Each number is 50 + 10 x the weight over the matrix's rms, rounded and kept within 0 to 99. Layers, rows and columns count from 0.

# layer 10 MLP up, 768x192, rms 0.184, rows 113-131, columns 0-191
50 48 60 42 53 43 56 28 60 58 44 61 49 59 37 55 27 68 68 49 34 50 44 62 59 46 46 61 54 70 46 58 62 52 58 30 54 64 63 56 63 45 65 49 65 48 66 61 76 49 47 46 45 43 43 50 45 48 65 71 47 50 57 48 45 44 32 41 48 53 56 47 53 55 77 61 57 43 44 45 59 58 54 55 70 55 61 51 47 60 56 53 42 44 58 55 60 60 58 68 49 39 59 34 42 42 54 53 48 62 59 54 43 38 64 47 52 44 35 44 56 51 44 46 41 43 33 42 65 50 37 36 56 60 63 41 38 49 48 69 47 67 65 45 63 48 65 50 41 48 41 53 63 49 37 28 55 48 53 58 46 62 42 38 56 38 59 50 49 37 55 44 53 61 44 53 47 39 43 53 44 43 22 56 49 58 46 43 54 56 66 36
43 51 57 34 54 55 44 57 47 54 51 43 38 61 40 47 56 49 38 38 48 61 72 64 52 23 31 48 60 44 71 41 35 56 60 52 40 49 57 54 54 47 42 50 47 37 59 51 39 50 48 49 55 49 47 44 58 55 55 30 53 45 54 39 40 54 56 58 40 53 43 38 59 52 67 51 58 54 56 50 71 37 35 42 38 49 39 48 62 56 84 45 67 43 52 22 44 51 59 54 57 58 36 43 45 50 60 52 48 54 36 62 39 54 49 51 57 45 45 44 34 50 55 44 40 51 45 42 61 52 50 67 44 40 50 56 57 63 68 53 70 34 35 60 63 57 46 41 52 49 63 77 79 50 41 45 45 43 53 46 50 49 48 68 57 41 66 55 55 46 59 60 57 46 45 66 54 51 67 34 57 53 56 50 46 59 63 46 52 54 47 53
51 42 45 46 44 66 43 53 59 50 51 40 64 47 46 43 42 49 55 41 54 69 40 62 53 55 70 38 48 46 49 28 68 39 56 62 46 39 49 55 57 61 42 28 43 47 49 61 57 56 41 65 26 40 55 50 82 55 57 40 64 35 55 42 37 41 29 48 41 58 58 45 46 46 36 23 53 47 47 76 36 50 50 55 52 53 57 45 54 65 51 56 46 38 75 53 54 57 51 31 37 48 64 48 38 73 56 45 58 34 47 49 33 56 42 65 60 47 49 61 48 40 57 63 44 41 52 83 49 65 44 47 57 81 45 54 40 51 35 55 67 32 58 47 60 41 43 55 50 50 39 33 22 28 66 45 45 66 59 37 44 62 51 49 60 63 69 52 53 67 72 38 57 47 71 57 43 52 43 47 42 30 45 47 56 52 51 39 58 52 51 62
36 61 49 55 51 62 44 53 56 51 40 50 58 46 57 33 49 37 57 50 64 40 31 59 36 42 30 45 42 53 52 43 69 60 53 41 44 60 46 43 42 45 51 54 41 59 28 54 38 68 57 39 49 61 42 43 61 66 58 70 49 53 32 45 46 43 46 31 40 57 52 64 41 58 64 77 55 32 32 32 46 52 55 45 47 58 54 47 62 47 41 52 62 42 70 49 52 37 49 48 41 40 50 50 37 57 31 40 54 47 53 52 35 50 45 57 48 46 49 71 65 63 43 48 43 46 42 37 43 57 45 62 59 51 38 58 41 58 27 56 58 43 46 59 43 50 58 50 56 59 56 54 46 61 40 45 44 47 57 45 53 47 51 42 52 53 44 74 41 49 52 56 38 44 47 58 44 35 53 46 56 30 51 62 36 51 37 59 46 49 39 47
46 42 55 39 61 43 33 52 48 62 45 50 49 54 35 54 70 43 50 45 53 58 48 45 53 62 57 39 51 39 59 67 48 51 57 58 44 47 59 44 48 50 49 37 62 50 49 58 61 56 39 54 44 57 61 30 49 42 40 53 47 43 50 41 46 60 54 29 52 67 46 46 49 41 45 62 47 41 63 34 59 50 35 52 61 53 35 46 44 54 49 59 60 49 51 38 41 55 68 68 36 48 49 56 59 71 45 56 47 43 44 49 51 43 60 36 71 38 52 61 52 43 35 51 48 63 53 90 57 59 58 46 43 38 39 59 56 57 39 51 53 61 40 44 56 42 63 46 45 27 65 50 37 44 50 30 49 49 50 71 52 56 42 51 42 37 37 52 56 37 50 55 45 46 43 57 37 46 52 54 53 42 49 58 60 55 71 60 36 49 67 43
49 44 45 46 40 59 47 52 73 65 52 60 42 56 38 44 59 54 59 59 61 57 42 47 55 59 54 45 49 59 50 56 38 67 61 67 41 52 37 48 50 64 64 48 69 57 54 43 40 55 41 58 49 64 63 45 66 43 52 54 49 53 63 36 49 56 69 25 48 54 55 52 52 47 28 65 44 46 43 39 37 50 50 36 58 38 56 69 51 51 60 51 46 60 55 56 58 43 59 56 51 35 49 37 36 32 50 70 61 51 50 50 38 52 37 55 47 66 34 54 55 68 43 31 45 53 45 38 51 39 34 53 60 55 31 60 47 37 52 49 47 32 62 52 69 42 40 47 48 68 50 54 54 68 45 45 63 56 51 67 57 58 47 33 74 51 54 67 29 41 59 59 43 65 39 50 53 49 58 39 47 44 51 43 49 50 43 53 41 48 53 60
61 28 38 43 48 53 44 52 48 56 62 53 45 51 41 52 49 51 23 30 27 43 49 39 42 43 38 36 32 45 50 56 55 50 61 46 35 56 68 29 51 56 65 57 51 59 21 46 50 40 55 56 48 51 45 58 47 64 67 50 42 65 44 42 54 49 43 50 64 53 42 57 46 55 57 61 75 52 46 65 51 37 42 46 59 41 33 64 39 46 55 59 53 45 60 40 51 65 49 52 49 47 33 45 63 60 48 39 51 55 57 52 52 35 60 53 44 63 53 50 41 60 48 44 54 54 41 52 57 61 51 63 39 57 57 37 73 56 47 43 71 49 42 44 55 48 48 57 53 49 53 43 39 66 45 45 48 48 46 56 56 44 42 47 44 24 59 38 40 27 35 58 40 45 68 39 58 50 51 43 63 61 59 45 69 52 48 51 46 35 19 65
40 55 50 36 61 48 67 41 64 56 45 61 44 59 44 45 52 59 74 57 50 54 54 46 41 53 45 58 67 60 51 38 61 55 42 51 46 37 59 53 57 62 51 47 49 42 59 55 54 54 35 25 55 59 60 46 61 61 54 60 52 70 64 52 71 60 56 31 45 57 41 46 49 51 42 46 68 49 41 50 61 44 39 47 47 51 44 43 42 41 67 55 42 35 51 65 59 67 60 45 54 46 48 42 53 62 49 35 51 29 48 61 51 41 46 58 46 47 29 22 27 47 47 54 51 41 61 60 50 45 52 63 52 57 46 51 65 45 49 32 33 36 35 30 55 47 53 60 41 41 43 43 45 58 42 39 68 47 45 51 56 39 31 50 53 59 50 43 55 48 59 61 60 75 38 49 55 30 66 46 66 41 50 56 74 39 44 46 40 48 67 40
62 55 43 44 55 55 69 54 48 46 37 67 55 48 49 40 55 61 73 49 59 56 48 46 59 52 38 26 59 41 51 54 61 54 47 56 36 60 53 56 52 39 51 53 42 66 49 67 29 58 48 36 29 46 55 57 51 57 33 59 40 56 26 41 46 36 75 43 44 62 55 57 44 58 53 43 42 50 42 43 50 47 56 56 50 51 55 42 56 50 61 53 44 43 71 37 42 46 41 32 33 64 50 27 39 64 45 41 52 58 60 42 43 67 41 71 52 55 59 28 58 38 51 59 66 43 71 81 31 59 61 53 61 37 46 39 47 42 53 52 71 51 49 38 37 27 46 56 32 57 58 62 41 69 42 35 39 29 64 60 64 37 64 47 53 55 39 73 48 77 55 44 50 37 63 54 48 44 40 57 54 41 64 39 59 52 42 44 64 32 38 50
55 48 44 44 55 55 49 55 61 50 57 55 49 53 45 35 55 35 47 55 47 67 41 40 44 43 61 54 61 53 48 51 45 34 38 43 53 27 47 45 54 40 31 47 44 41 57 64 52 50 43 59 66 67 19 18 59 53 40 49 52 73 46 53 45 43 54 65 43 64 55 44 59 48 54 58 52 38 41 61 53 31 52 66 46 52 66 42 56 45 66 54 38 47 49 65 45 52 50 40 35 38 67 43 45 49 63 52 39 59 41 57 48 48 42 59 50 61 62 54 36 43 52 64 51 26 47 53 61 48 56 57 65 66 46 47 60 49 60 52 46 48 57 59 40 51 51 41 32 55 45 41 45 48 42 50 48 54 40 68 37 65 51 45 59 67 46 51 40 54 54 46 53 54 36 53 49 36 63 54 48 59 54 37 47 53 62 69 25 51 36 58
50 49 49 48 59 72 54 61 47 64 40 55 50 45 48 43 56 69 47 59 44 61 46 61 54 39 55 51 63 31 51 58 38 29 60 52 43 64 49 49 56 54 52 43 39 56 38 48 42 59 52 45 37 45 47 59 63 58 55 48 37 71 52 57 54 49 47 56 45 54 46 57 54 53 44 58 40 47 58 46 50 49 36 67 48 51 48 47 63 36 41 41 67 62 33 60 40 49 36 46 39 56 54 55 54 49 44 50 59 56 37 34 57 73 56 46 46 36 34 42 38 57 38 65 38 56 58 55 49 47 46 61 46 70 51 28 49 47 38 44 56 69 46 43 64 37 61 71 55 43 46 46 42 52 50 58 48 54 39 47 46 65 54 38 68 38 55 36 34 42 50 60 59 49 56 59 26 46 56 61 51 48 53 52 62 66 51 73 45 48 43 61
64 57 39 60 39 55 35 40 51 28 59 62 41 52 71 63 70 47 42 49 54 57 61 58 40 62 54 50 29 36 45 50 48 53 66 49 51 59 55 72 56 57 45 39 43 56 43 52 38 51 54 25 59 55 57 44 46 59 53 49 66 34 52 62 65 52 53 46 67 63 43 67 52 30 52 58 55 55 38 56 50 47 42 51 44 43 52 52 58 55 72 54 57 47 56 53 67 46 53 48 28 44 52 40 63 50 62 50 56 55 63 43 40 53 50 63 60 64 53 44 52 62 68 61 37 43 37 34 52 49 57 69 55 44 35 35 41 55 31 33 41 42 28 57 59 59 54 57 37 39 70 46 59 34 64 49 52 49 33 50 42 46 35 35 54 43 56 53 61 38 35 43 48 60 60 48 48 43 56 43 50 55 44 59 60 73 67 58 56 52 47 62
40 49 48 37 43 64 62 41 34 55 80 50 56 51 53 37 48 56 67 55 44 55 46 62 44 42 58 56 51 65 56 62 40 56 46 49 49 56 54 52 33 41 34 48 56 61 73 51 47 57 62 42 54 28 44 58 52 44 51 46 39 38 77 62 69 45 51 50 46 48 53 48 61 48 47 62 38 71 54 54 50 42 53 65 45 62 59 49 64 52 49 44 58 36 53 48 50 60 64 44 56 47 46 42 59 39 50 52 64 51 52 53 63 36 54 53 46 38 51 41 38 65 38 48 38 55 29 29 65 49 47 54 36 55 44 44 55 62 74 41 63 54 42 40 55 71 57 51 71 60 62 49 47 44 38 59 42 51 56 60 46 38 49 56 58 54 48 51 57 44 64 53 49 60 48 70 23 69 58 55 50 60 53 41 64 62 36 44 34 54 52 58
53 68 32 45 63 60 48 58 34 53 55 65 48 48 55 54 47 61 58 54 58 63 61 42 41 42 36 53 69 67 32 35 67 54 42 50 63 49 53 52 51 50 47 62 50 44 23 47 43 33 26 38 57 53 61 54 57 47 56 50 55 32 52 40 55 38 67 37 46 58 35 67 44 53 32 29 69 53 50 55 54 33 58 72 63 45 42 38 54 55 57 45 57 60 60 52 30 49 70 49 52 54 54 37 49 22 69 62 51 56 46 68 68 53 40 55 75 48 60 58 47 44 65 53 77 53 35 57 37 67 69 55 53 51 49 56 43 37 48 55 54 35 65 37 72 42 49 67 51 58 51 27 51 60 60 58 49 56 50 51 23 44 70 63 47 36 41 53 65 35 51 49 65 30 46 58 60 43 56 39 61 41 48 61 37 56 29 37 52 37 37 54
49 57 42 29 60 48 48 46 42 57 42 48 56 50 43 50 35 52 43 56 54 52 44 43 59 32 50 52 40 43 40 61 34 37 51 34 43 54 42 39 50 63 59 22 55 48 56 42 49 30 47 52 65 53 66 56 43 37 55 49 36 65 39 67 45 40 51 46 40 42 37 59 43 46 56 49 54 60 44 45 46 30 33 51 58 48 58 59 70 67 54 51 53 45 49 57 41 33 57 50 66 34 43 60 53 56 50 58 44 48 57 38 51 60 34 48 48 64 66 42 39 58 46 55 44 47 55 48 53 45 37 60 55 56 52 28 45 57 52 43 33 25 55 39 52 61 60 54 46 40 49 53 71 55 50 47 54 36 44 56 63 53 59 45 40 63 48 51 46 51 50 66 60 57 54 36 35 57 46 61 46 67 36 58 55 47 54 72 41 55 17 34
43 57 49 45 49 42 38 63 32 79 58 53 46 59 56 47 62 47 63 47 41 54 43 56 61 60 47 55 48 43 63 45 61 58 50 46 40 53 38 36 56 51 54 39 44 38 48 46 57 44 47 60 61 53 47 45 61 68 46 59 47 51 55 57 59 63 49 52 59 37 55 45 45 40 51 42 61 55 55 48 42 50 64 39 48 59 43 44 49 60 33 51 58 41 51 76 43 45 46 48 55 41 35 43 37 51 49 53 42 57 41 39 57 59 71 43 57 40 41 43 34 72 72 66 68 44 54 64 46 61 53 38 38 49 40 44 61 63 39 55 48 40 66 71 48 44 49 77 53 53 55 53 57 68 49 52 44 29 46 54 54 40 41 44 35 42 45 70 50 39 51 39 62 46 58 57 48 42 52 47 34 49 50 39 44 60 50 54 59 42 43 31
42 42 45 55 42 45 41 68 44 54 48 60 71 42 45 51 48 61 70 69 45 62 47 54 54 38 57 44 44 39 33 64 57 44 41 42 20 48 48 21 54 44 57 48 56 52 67 51 43 43 65 43 48 64 59 42 53 34 50 47 44 54 59 67 48 63 43 43 62 54 27 49 28 60 36 55 47 55 49 52 52 42 41 62 41 58 51 38 49 55 52 31 68 56 45 44 55 37 61 20 64 48 42 42 59 52 46 37 70 45 56 46 58 40 45 36 60 51 62 28 59 41 45 50 43 37 49 28 51 51 47 61 55 50 53 33 42 52 52 50 40 24 47 40 55 35 60 41 59 45 47 50 43 72 41 40 49 43 48 46 51 48 44 52 50 58 60 49 46 43 42 51 26 54 32 58 59 56 66 50 57 66 46 61 44 65 44 52 46 54 45 70
53 25 55 54 50 58 66 46 62 48 49 59 50 34 60 55 51 54 61 50 52 49 43 50 57 45 58 54 46 32 51 49 39 63 35 58 43 56 49 44 46 67 59 43 28 50 57 50 62 48 44 56 35 69 56 61 50 66 49 52 46 47 62 61 68 65 61 71 35 39 55 29 55 40 50 48 45 54 42 75 41 55 43 28 64 35 40 61 58 38 57 37 53 57 44 58 50 56 66 38 60 41 55 57 29 46 42 59 62 39 61 33 66 30 41 49 54 47 39 51 61 53 54 45 64 23 41 45 35 42 27 60 49 44 61 50 56 44 49 47 44 60 47 60 67 55 45 65 66 39 42 50 49 59 50 62 49 35 47 49 47 60 42 47 45 44 31 73 52 31 59 65 49 33 49 50 52 55 54 48 44 66 44 42 47 53 52 47 46 46 67 46
53 57 69 50 51 56 61 41 49 54 40 43 48 37 59 42 39 57 51 48 44 58 59 65 38 51 50 53 67 45 45 52 49 56 45 65 49 56 51 55 57 45 58 56 52 41 37 49 58 56 40 39 58 57 53 44 56 59 54 65 49 48 59 52 56 43 48 40 56 45 51 46 36 43 68 55 62 71 49 50 54 36 66 50 42 57 43 48 47 49 59 58 41 45 42 62 42 59 58 48 57 47 50 35 59 34 56 45 44 45 53 42 50 63 49 65 54 54 50 51 40 47 38 41 53 58 55 59 50 39 48 51 50 60 23 48 62 45 41 42 49 63 58 56 53 33 52 55 50 34 50 33 45 49 32 67 52 47 43 56 53 45 48 45 50 34 27 43 52 28 47 48 54 46 45 51 64 62 53 58 46 56 64 50 36 59 43 54 63 42 50 44
# layer 10 MLP down (transposed), 768x192, rms 0.189, rows 113-130, columns 0-191
47 67 45 43 50 72 63 45 52 74 46 50 38 39 37 59 35 33 51 54 75 64 50 54 39 53 42 59 41 47 49 27 57 56 35 45 51 41 58 54 57 52 51 65 38 61 49 47 45 47 44 61 64 38 40 46 57 64 55 43 55 48 42 47 28 40 26 40 58 46 46 59 49 64 27 53 54 48 64 46 60 50 50 45 30 54 61 50 45 53 54 52 52 43 54 33 49 50 59 42 49 47 52 43 47 45 49 52 26 49 71 46 61 47 48 51 31 69 48 42 69 41 43 42 49 64 41 50 68 32 54 57 61 47 48 52 74 38 38 48 51 49 64 54 37 59 38 34 24 62 47 66 61 60 58 58 73 63 51 36 45 37 49 38 56 58 57 50 53 42 48 60 72 53 61 43 56 40 57 29 53 51 53 61 31 62 71 51 34 62 39 59
53 50 47 51 43 28 42 42 45 43 45 46 53 42 62 34 43 38 57 61 62 44 67 43 41 57 44 58 59 51 43 50 48 46 58 42 50 42 46 57 52 48 33 31 35 51 59 41 57 47 40 35 40 23 46 57 53 36 54 49 37 47 43 38 45 33 43 50 54 58 30 57 45 46 43 34 42 52 51 53 45 48 73 43 33 64 50 36 58 50 44 37 46 57 60 42 57 46 59 50 39 35 42 47 50 42 53 43 53 56 45 26 30 59 36 38 46 43 52 56 52 50 31 50 47 45 48 32 53 33 60 51 48 60 69 49 52 45 61 40 40 40 33 44 56 64 49 62 41 40 54 49 55 47 65 59 41 43 71 55 49 47 50 47 67 61 51 60 48 40 52 47 44 61 60 43 39 62 44 42 42 35 58 52 43 58 38 58 53 52 47 40
55 51 60 60 44 25 27 53 35 37 48 32 55 47 57 51 35 45 46 56 56 54 48 49 46 48 59 36 54 43 44 38 49 47 53 40 57 59 53 67 61 51 68 40 51 61 32 62 53 51 53 42 70 55 49 48 69 41 67 64 48 60 63 55 37 44 37 50 44 40 60 31 58 49 52 48 60 49 43 49 43 60 65 54 48 44 47 41 26 42 51 49 78 38 54 54 60 67 58 44 62 56 51 68 41 47 60 42 38 68 49 49 58 50 42 48 64 29 38 38 63 54 56 75 54 50 42 26 54 46 49 48 47 44 50 50 35 26 50 57 68 58 64 60 59 40 28 59 56 61 54 49 53 48 33 68 58 61 51 36 37 57 54 41 48 41 41 56 46 37 33 42 45 50 32 54 67 58 64 68 60 59 57 62 47 49 50 42 44 35 49 70
57 49 53 29 66 54 54 66 54 40 53 43 61 46 59 46 41 43 47 39 53 52 55 46 50 48 46 57 47 42 59 55 64 41 59 69 46 57 49 43 69 58 49 58 34 53 50 73 37 57 57 58 50 59 36 52 57 61 43 43 40 53 45 51 49 48 61 37 47 70 56 61 51 49 64 72 62 36 49 52 62 64 39 64 37 41 58 57 51 45 49 56 55 49 61 58 55 44 54 52 60 58 60 40 59 43 64 64 56 36 61 66 56 64 48 52 52 38 65 57 48 27 59 62 64 22 61 69 37 38 38 59 49 66 44 55 66 54 48 54 59 59 38 48 41 39 47 48 41 37 52 58 39 57 48 57 55 54 37 45 64 55 59 46 37 50 32 48 52 51 49 57 43 34 33 50 54 63 52 43 45 44 34 35 44 58 60 44 53 32 67 51
74 62 49 47 60 65 50 47 49 30 50 42 56 50 45 41 46 71 58 31 59 37 52 32 53 37 47 49 66 50 45 56 45 62 35 43 49 56 46 64 65 52 52 63 32 52 56 48 56 57 58 51 48 54 29 52 50 41 38 47 66 57 53 55 46 39 64 53 46 63 48 55 48 60 60 42 55 67 55 46 57 38 48 43 31 55 61 48 56 41 59 52 41 55 42 49 33 61 48 61 49 37 58 37 46 43 59 38 43 49 46 49 62 38 39 59 65 46 46 36 55 57 51 55 60 43 38 41 48 42 39 49 47 59 58 40 52 57 63 62 46 32 55 56 61 34 58 53 50 58 45 52 41 74 72 52 28 50 38 36 41 56 36 46 68 43 66 58 52 60 55 42 63 70 40 60 57 48 68 35 57 60 50 45 56 42 46 57 46 58 55 48
40 54 59 38 59 48 62 32 51 45 41 63 57 50 40 79 54 48 44 53 53 45 50 48 56 49 36 48 46 44 50 49 40 59 61 42 64 58 67 45 40 64 40 48 44 37 46 57 48 46 63 48 50 57 52 37 62 57 44 46 64 62 40 52 68 47 43 63 60 60 42 39 65 59 64 35 40 47 46 74 65 47 47 57 44 34 44 59 43 50 58 43 48 45 48 47 48 37 49 53 41 53 50 44 49 56 51 50 32 49 45 62 49 51 54 53 54 44 61 40 51 43 63 47 48 62 59 32 34 58 64 49 32 62 72 36 46 46 45 44 58 50 60 41 53 64 49 60 46 33 46 70 60 45 35 52 37 46 56 56 41 49 58 62 58 58 64 44 41 54 44 50 51 28 57 44 48 57 50 51 30 49 38 69 40 44 58 51 47 51 48 55
47 39 56 57 38 64 54 55 22 62 46 51 60 55 59 57 37 58 56 55 41 49 40 75 47 59 63 53 45 35 55 60 56 55 54 54 55 52 51 59 81 51 55 41 66 52 52 35 48 44 47 59 49 51 40 51 43 57 47 40 61 50 48 25 52 40 58 48 51 41 49 53 47 37 27 57 37 49 52 63 45 41 48 23 59 48 64 51 32 41 44 56 56 65 57 63 43 46 52 56 43 62 45 50 49 45 50 36 58 47 49 48 43 36 41 56 45 53 71 49 32 53 47 57 53 64 55 48 51 36 56 58 63 40 51 54 30 41 53 39 64 47 47 57 60 57 51 41 60 46 67 46 45 46 38 50 39 21 50 40 58 45 42 40 34 62 47 67 70 54 53 50 40 41 37 58 53 57 57 54 53 51 52 51 57 50 45 41 49 61 55 44
45 36 58 70 51 45 44 42 60 44 51 69 57 45 39 53 41 39 51 61 64 51 42 59 71 37 46 55 57 54 45 51 39 28 60 52 57 65 40 56 43 58 44 57 57 38 32 40 45 38 48 34 49 46 37 51 47 60 66 35 28 48 45 44 22 42 46 51 51 55 56 47 60 42 57 42 54 28 55 43 48 42 57 56 59 36 32 65 51 44 43 61 54 73 58 25 60 51 44 44 56 59 63 59 60 42 49 53 44 58 68 60 43 43 51 41 33 45 55 57 63 56 45 62 38 47 69 56 38 27 51 56 47 57 49 35 43 60 36 43 62 54 57 40 60 58 54 69 50 45 51 39 76 44 51 55 74 52 31 65 59 42 45 46 59 34 54 48 35 63 49 69 50 55 44 54 54 48 35 46 47 62 63 39 61 82 48 49 57 51 60 41
37 44 53 45 41 51 51 43 68 58 60 62 31 45 57 47 64 67 42 60 46 38 57 48 37 52 58 55 46 38 44 65 60 39 58 40 56 46 30 29 42 42 64 50 50 62 49 44 46 28 52 60 51 43 56 48 66 48 50 38 62 55 38 49 58 55 56 47 52 45 54 57 37 50 51 76 53 43 55 61 60 38 52 52 52 54 50 49 43 54 48 47 51 46 50 72 57 46 51 66 61 48 52 31 46 52 51 56 45 50 42 46 50 50 33 42 43 52 56 63 47 69 41 51 19 56 48 42 39 54 38 50 34 65 48 57 34 50 60 45 47 56 49 52 33 34 37 62 54 32 45 42 67 44 77 72 48 66 38 52 41 61 65 39 39 51 47 57 49 61 69 59 42 45 58 41 44 44 61 50 52 64 39 53 57 52 22 19 54 59 29 35
49 51 48 43 42 42 49 45 68 50 43 50 58 51 49 46 45 67 67 52 54 40 53 53 57 45 51 48 37 46 36 43 60 31 51 78 62 47 47 49 47 67 62 49 57 63 49 37 58 43 53 42 43 40 59 58 64 43 47 51 33 60 76 57 46 65 62 47 43 49 59 48 49 38 55 50 50 32 62 50 40 40 42 55 51 51 50 49 46 54 52 44 44 28 46 60 60 54 52 52 75 52 39 56 42 51 43 52 43 55 48 31 56 61 47 43 69 58 37 45 50 41 43 53 48 41 49 53 44 37 44 51 55 46 39 34 39 39 56 30 37 49 58 63 57 49 55 57 33 51 54 47 50 53 54 59 68 36 30 32 45 32 53 38 59 42 71 31 52 65 50 57 47 44 67 49 54 40 51 58 49 49 42 79 59 48 49 49 50 44 40 35
49 33 57 51 29 49 43 57 50 37 60 34 55 48 53 38 47 38 42 48 47 47 60 38 51 41 47 48 56 45 47 59 62 57 52 62 46 37 41 49 60 42 46 56 64 36 57 58 50 48 47 39 50 35 46 54 45 57 51 54 57 44 53 45 43 64 45 54 57 35 46 39 60 53 35 45 48 61 45 53 60 44 57 58 54 37 46 41 48 56 54 43 32 39 44 42 66 59 59 49 50 35 38 36 47 56 60 44 51 52 47 65 48 24 65 67 59 58 62 54 57 55 48 34 61 49 54 44 55 46 55 46 53 39 44 53 42 46 39 52 41 39 46 54 32 68 44 60 43 57 63 59 37 56 40 61 44 48 54 56 46 46 49 64 58 46 55 58 71 44 31 44 63 49 36 54 59 42 53 44 52 39 60 44 53 48 58 41 56 40 41 60
35 61 44 65 57 26 44 43 56 62 51 42 66 49 50 62 48 32 42 53 62 60 22 66 36 39 52 37 51 56 62 49 41 56 37 60 35 57 50 58 25 52 72 43 34 54 63 62 57 75 48 58 48 53 45 55 75 37 50 56 43 38 49 46 53 31 53 63 70 39 40 53 45 32 42 51 65 50 47 49 56 47 43 71 57 46 52 47 68 55 55 31 39 56 54 44 60 63 52 49 61 51 43 50 52 48 45 34 60 60 58 48 58 52 50 58 32 54 36 45 41 35 77 63 57 49 59 67 42 56 43 57 61 39 62 64 51 54 56 51 40 56 38 66 62 41 55 48 35 45 47 66 41 50 32 37 47 61 54 66 44 74 59 51 48 55 46 51 51 40 43 59 51 21 51 58 48 45 40 45 50 71 60 34 56 26 46 39 49 54 52 46
45 35 56 49 37 43 41 56 53 40 45 32 50 61 59 53 51 55 61 46 64 42 53 46 37 67 58 48 78 58 50 71 51 40 59 52 31 55 61 63 56 57 32 56 56 36 50 38 64 45 52 61 54 55 39 48 53 56 49 53 44 33 31 53 38 47 62 51 54 51 60 52 45 58 56 56 51 48 52 47 42 52 38 58 35 45 53 48 54 52 48 43 52 72 39 50 67 56 46 45 54 44 62 44 45 56 50 58 35 65 48 49 52 59 43 42 48 40 57 53 45 54 48 60 50 45 53 53 35 41 53 66 55 53 34 45 53 63 57 64 50 43 67 66 39 55 60 50 30 51 49 56 49 36 58 40 54 48 46 46 42 64 30 47 40 46 43 52 38 78 45 33 36 42 60 50 55 59 81 62 56 50 52 38 66 53 63 57 52 52 47 47
35 58 53 52 63 61 37 45 54 47 65 56 39 28 51 51 44 47 52 65 50 30 54 68 64 44 42 52 41 72 43 53 73 48 56 52 39 60 59 49 64 56 63 56 45 46 73 54 58 54 50 40 39 41 54 56 63 44 40 48 67 55 45 67 46 53 59 82 49 60 54 66 61 35 47 51 67 34 57 43 60 49 60 44 48 49 46 64 59 45 54 52 47 60 48 53 60 37 44 68 62 49 30 45 51 39 44 52 48 41 34 74 43 58 60 51 57 62 29 61 64 49 36 35 29 55 53 36 49 46 65 65 49 46 48 39 49 51 34 47 53 49 56 61 22 22 47 56 53 26 43 46 42 67 34 56 64 56 44 44 59 35 42 24 33 53 56 43 50 59 58 44 45 42 50 42 46 35 48 54 65 29 44 67 48 55 55 50 29 42 41 54
54 51 37 30 40 59 58 55 51 54 46 49 48 53 49 64 35 34 58 63 47 45 42 52 69 39 56 56 57 40 65 63 73 53 37 78 46 66 51 33 48 30 63 31 49 51 44 59 39 54 56 49 52 40 50 61 45 55 38 61 58 44 54 40 51 58 45 54 49 49 59 54 37 53 43 57 61 48 50 58 47 52 50 43 41 47 68 51 50 43 53 36 45 59 41 51 45 54 56 65 58 73 59 62 46 71 62 42 42 51 56 53 58 35 52 67 63 55 56 47 59 48 56 63 51 40 46 50 35 45 47 57 61 38 44 56 43 38 42 64 51 36 44 51 47 49 58 63 61 58 54 70 23 62 51 55 60 43 57 60 50 43 55 59 73 60 43 48 60 38 60 37 39 41 60 49 59 62 33 50 37 49 35 64 46 30 51 42 63 47 47 53
37 47 62 64 46 49 56 40 48 26 47 51 60 41 49 33 50 36 46 41 52 59 48 47 38 35 46 48 37 42 40 30 46 55 50 60 56 36 55 42 45 53 70 48 49 57 57 36 50 59 41 46 50 56 43 48 40 41 75 53 33 52 43 55 45 56 56 47 45 56 58 56 59 66 43 51 43 51 35 48 49 45 35 53 60 46 50 39 47 41 55 69 43 52 43 34 75 44 44 51 53 50 51 48 59 55 54 45 51 64 55 66 41 51 34 53 46 44 59 52 67 49 39 48 49 51 66 37 36 64 52 45 51 54 53 52 50 51 59 52 66 73 52 33 47 69 51 34 57 61 48 47 58 38 56 45 59 51 44 37 39 69 54 57 54 66 51 39 60 37 44 53 50 50 42 53 43 51 39 52 45 51 47 65 52 58 36 58 54 50 68 64
45 49 59 37 51 44 50 62 59 56 59 44 57 58 59 53 47 66 50 65 51 60 49 48 50 53 47 39 53 58 57 59 68 37 35 30 62 40 40 50 41 45 22 46 54 58 44 69 46 61 43 48 58 43 49 39 54 40 36 55 62 51 77 52 60 40 38 49 55 44 43 31 66 72 41 49 56 52 42 45 49 56 24 50 69 53 62 63 62 49 30 51 67 39 51 32 28 61 57 58 36 58 51 39 33 48 71 54 54 60 50 65 49 60 34 43 31 50 41 35 62 49 55 42 49 57 61 52 68 44 50 32 44 62 50 36 55 43 49 49 44 41 44 30 66 47 34 50 35 50 59 62 44 39 53 49 53 38 47 50 50 42 36 51 56 58 60 40 73 73 53 49 61 49 60 58 41 34 58 53 48 46 26 27 48 58 47 42 51 35 42 37
38 26 48 46 43 48 43 32 58 32 62 52 46 32 47 69 55 62 31 48 53 57 66 54 48 31 48 63 48 66 50 50 63 38 57 52 51 44 61 49 62 29 29 61 49 54 42 45 45 66 51 20 49 53 57 41 42 48 52 61 60 32 63 50 31 41 33 37 69 59 38 49 25 36 48 57 64 42 46 48 44 35 56 53 52 65 44 48 48 57 51 65 41 48 71 65 72 65 43 40 47 49 60 49 45 52 48 49 57 34 23 59 53 63 60 59 45 54 58 42 49 40 47 54 47 55 51 63 51 38 53 48 59 46 60 44 46 39 45 51 47 65 53 53 51 56 49 47 42 61 56 61 43 47 54 48 52 52 46 43 53 47 60 58 53 35 50 38 59 57 54 60 45 35 66 47 53 46 55 45 64 37 64 45 47 61 58 44 47 55 56 49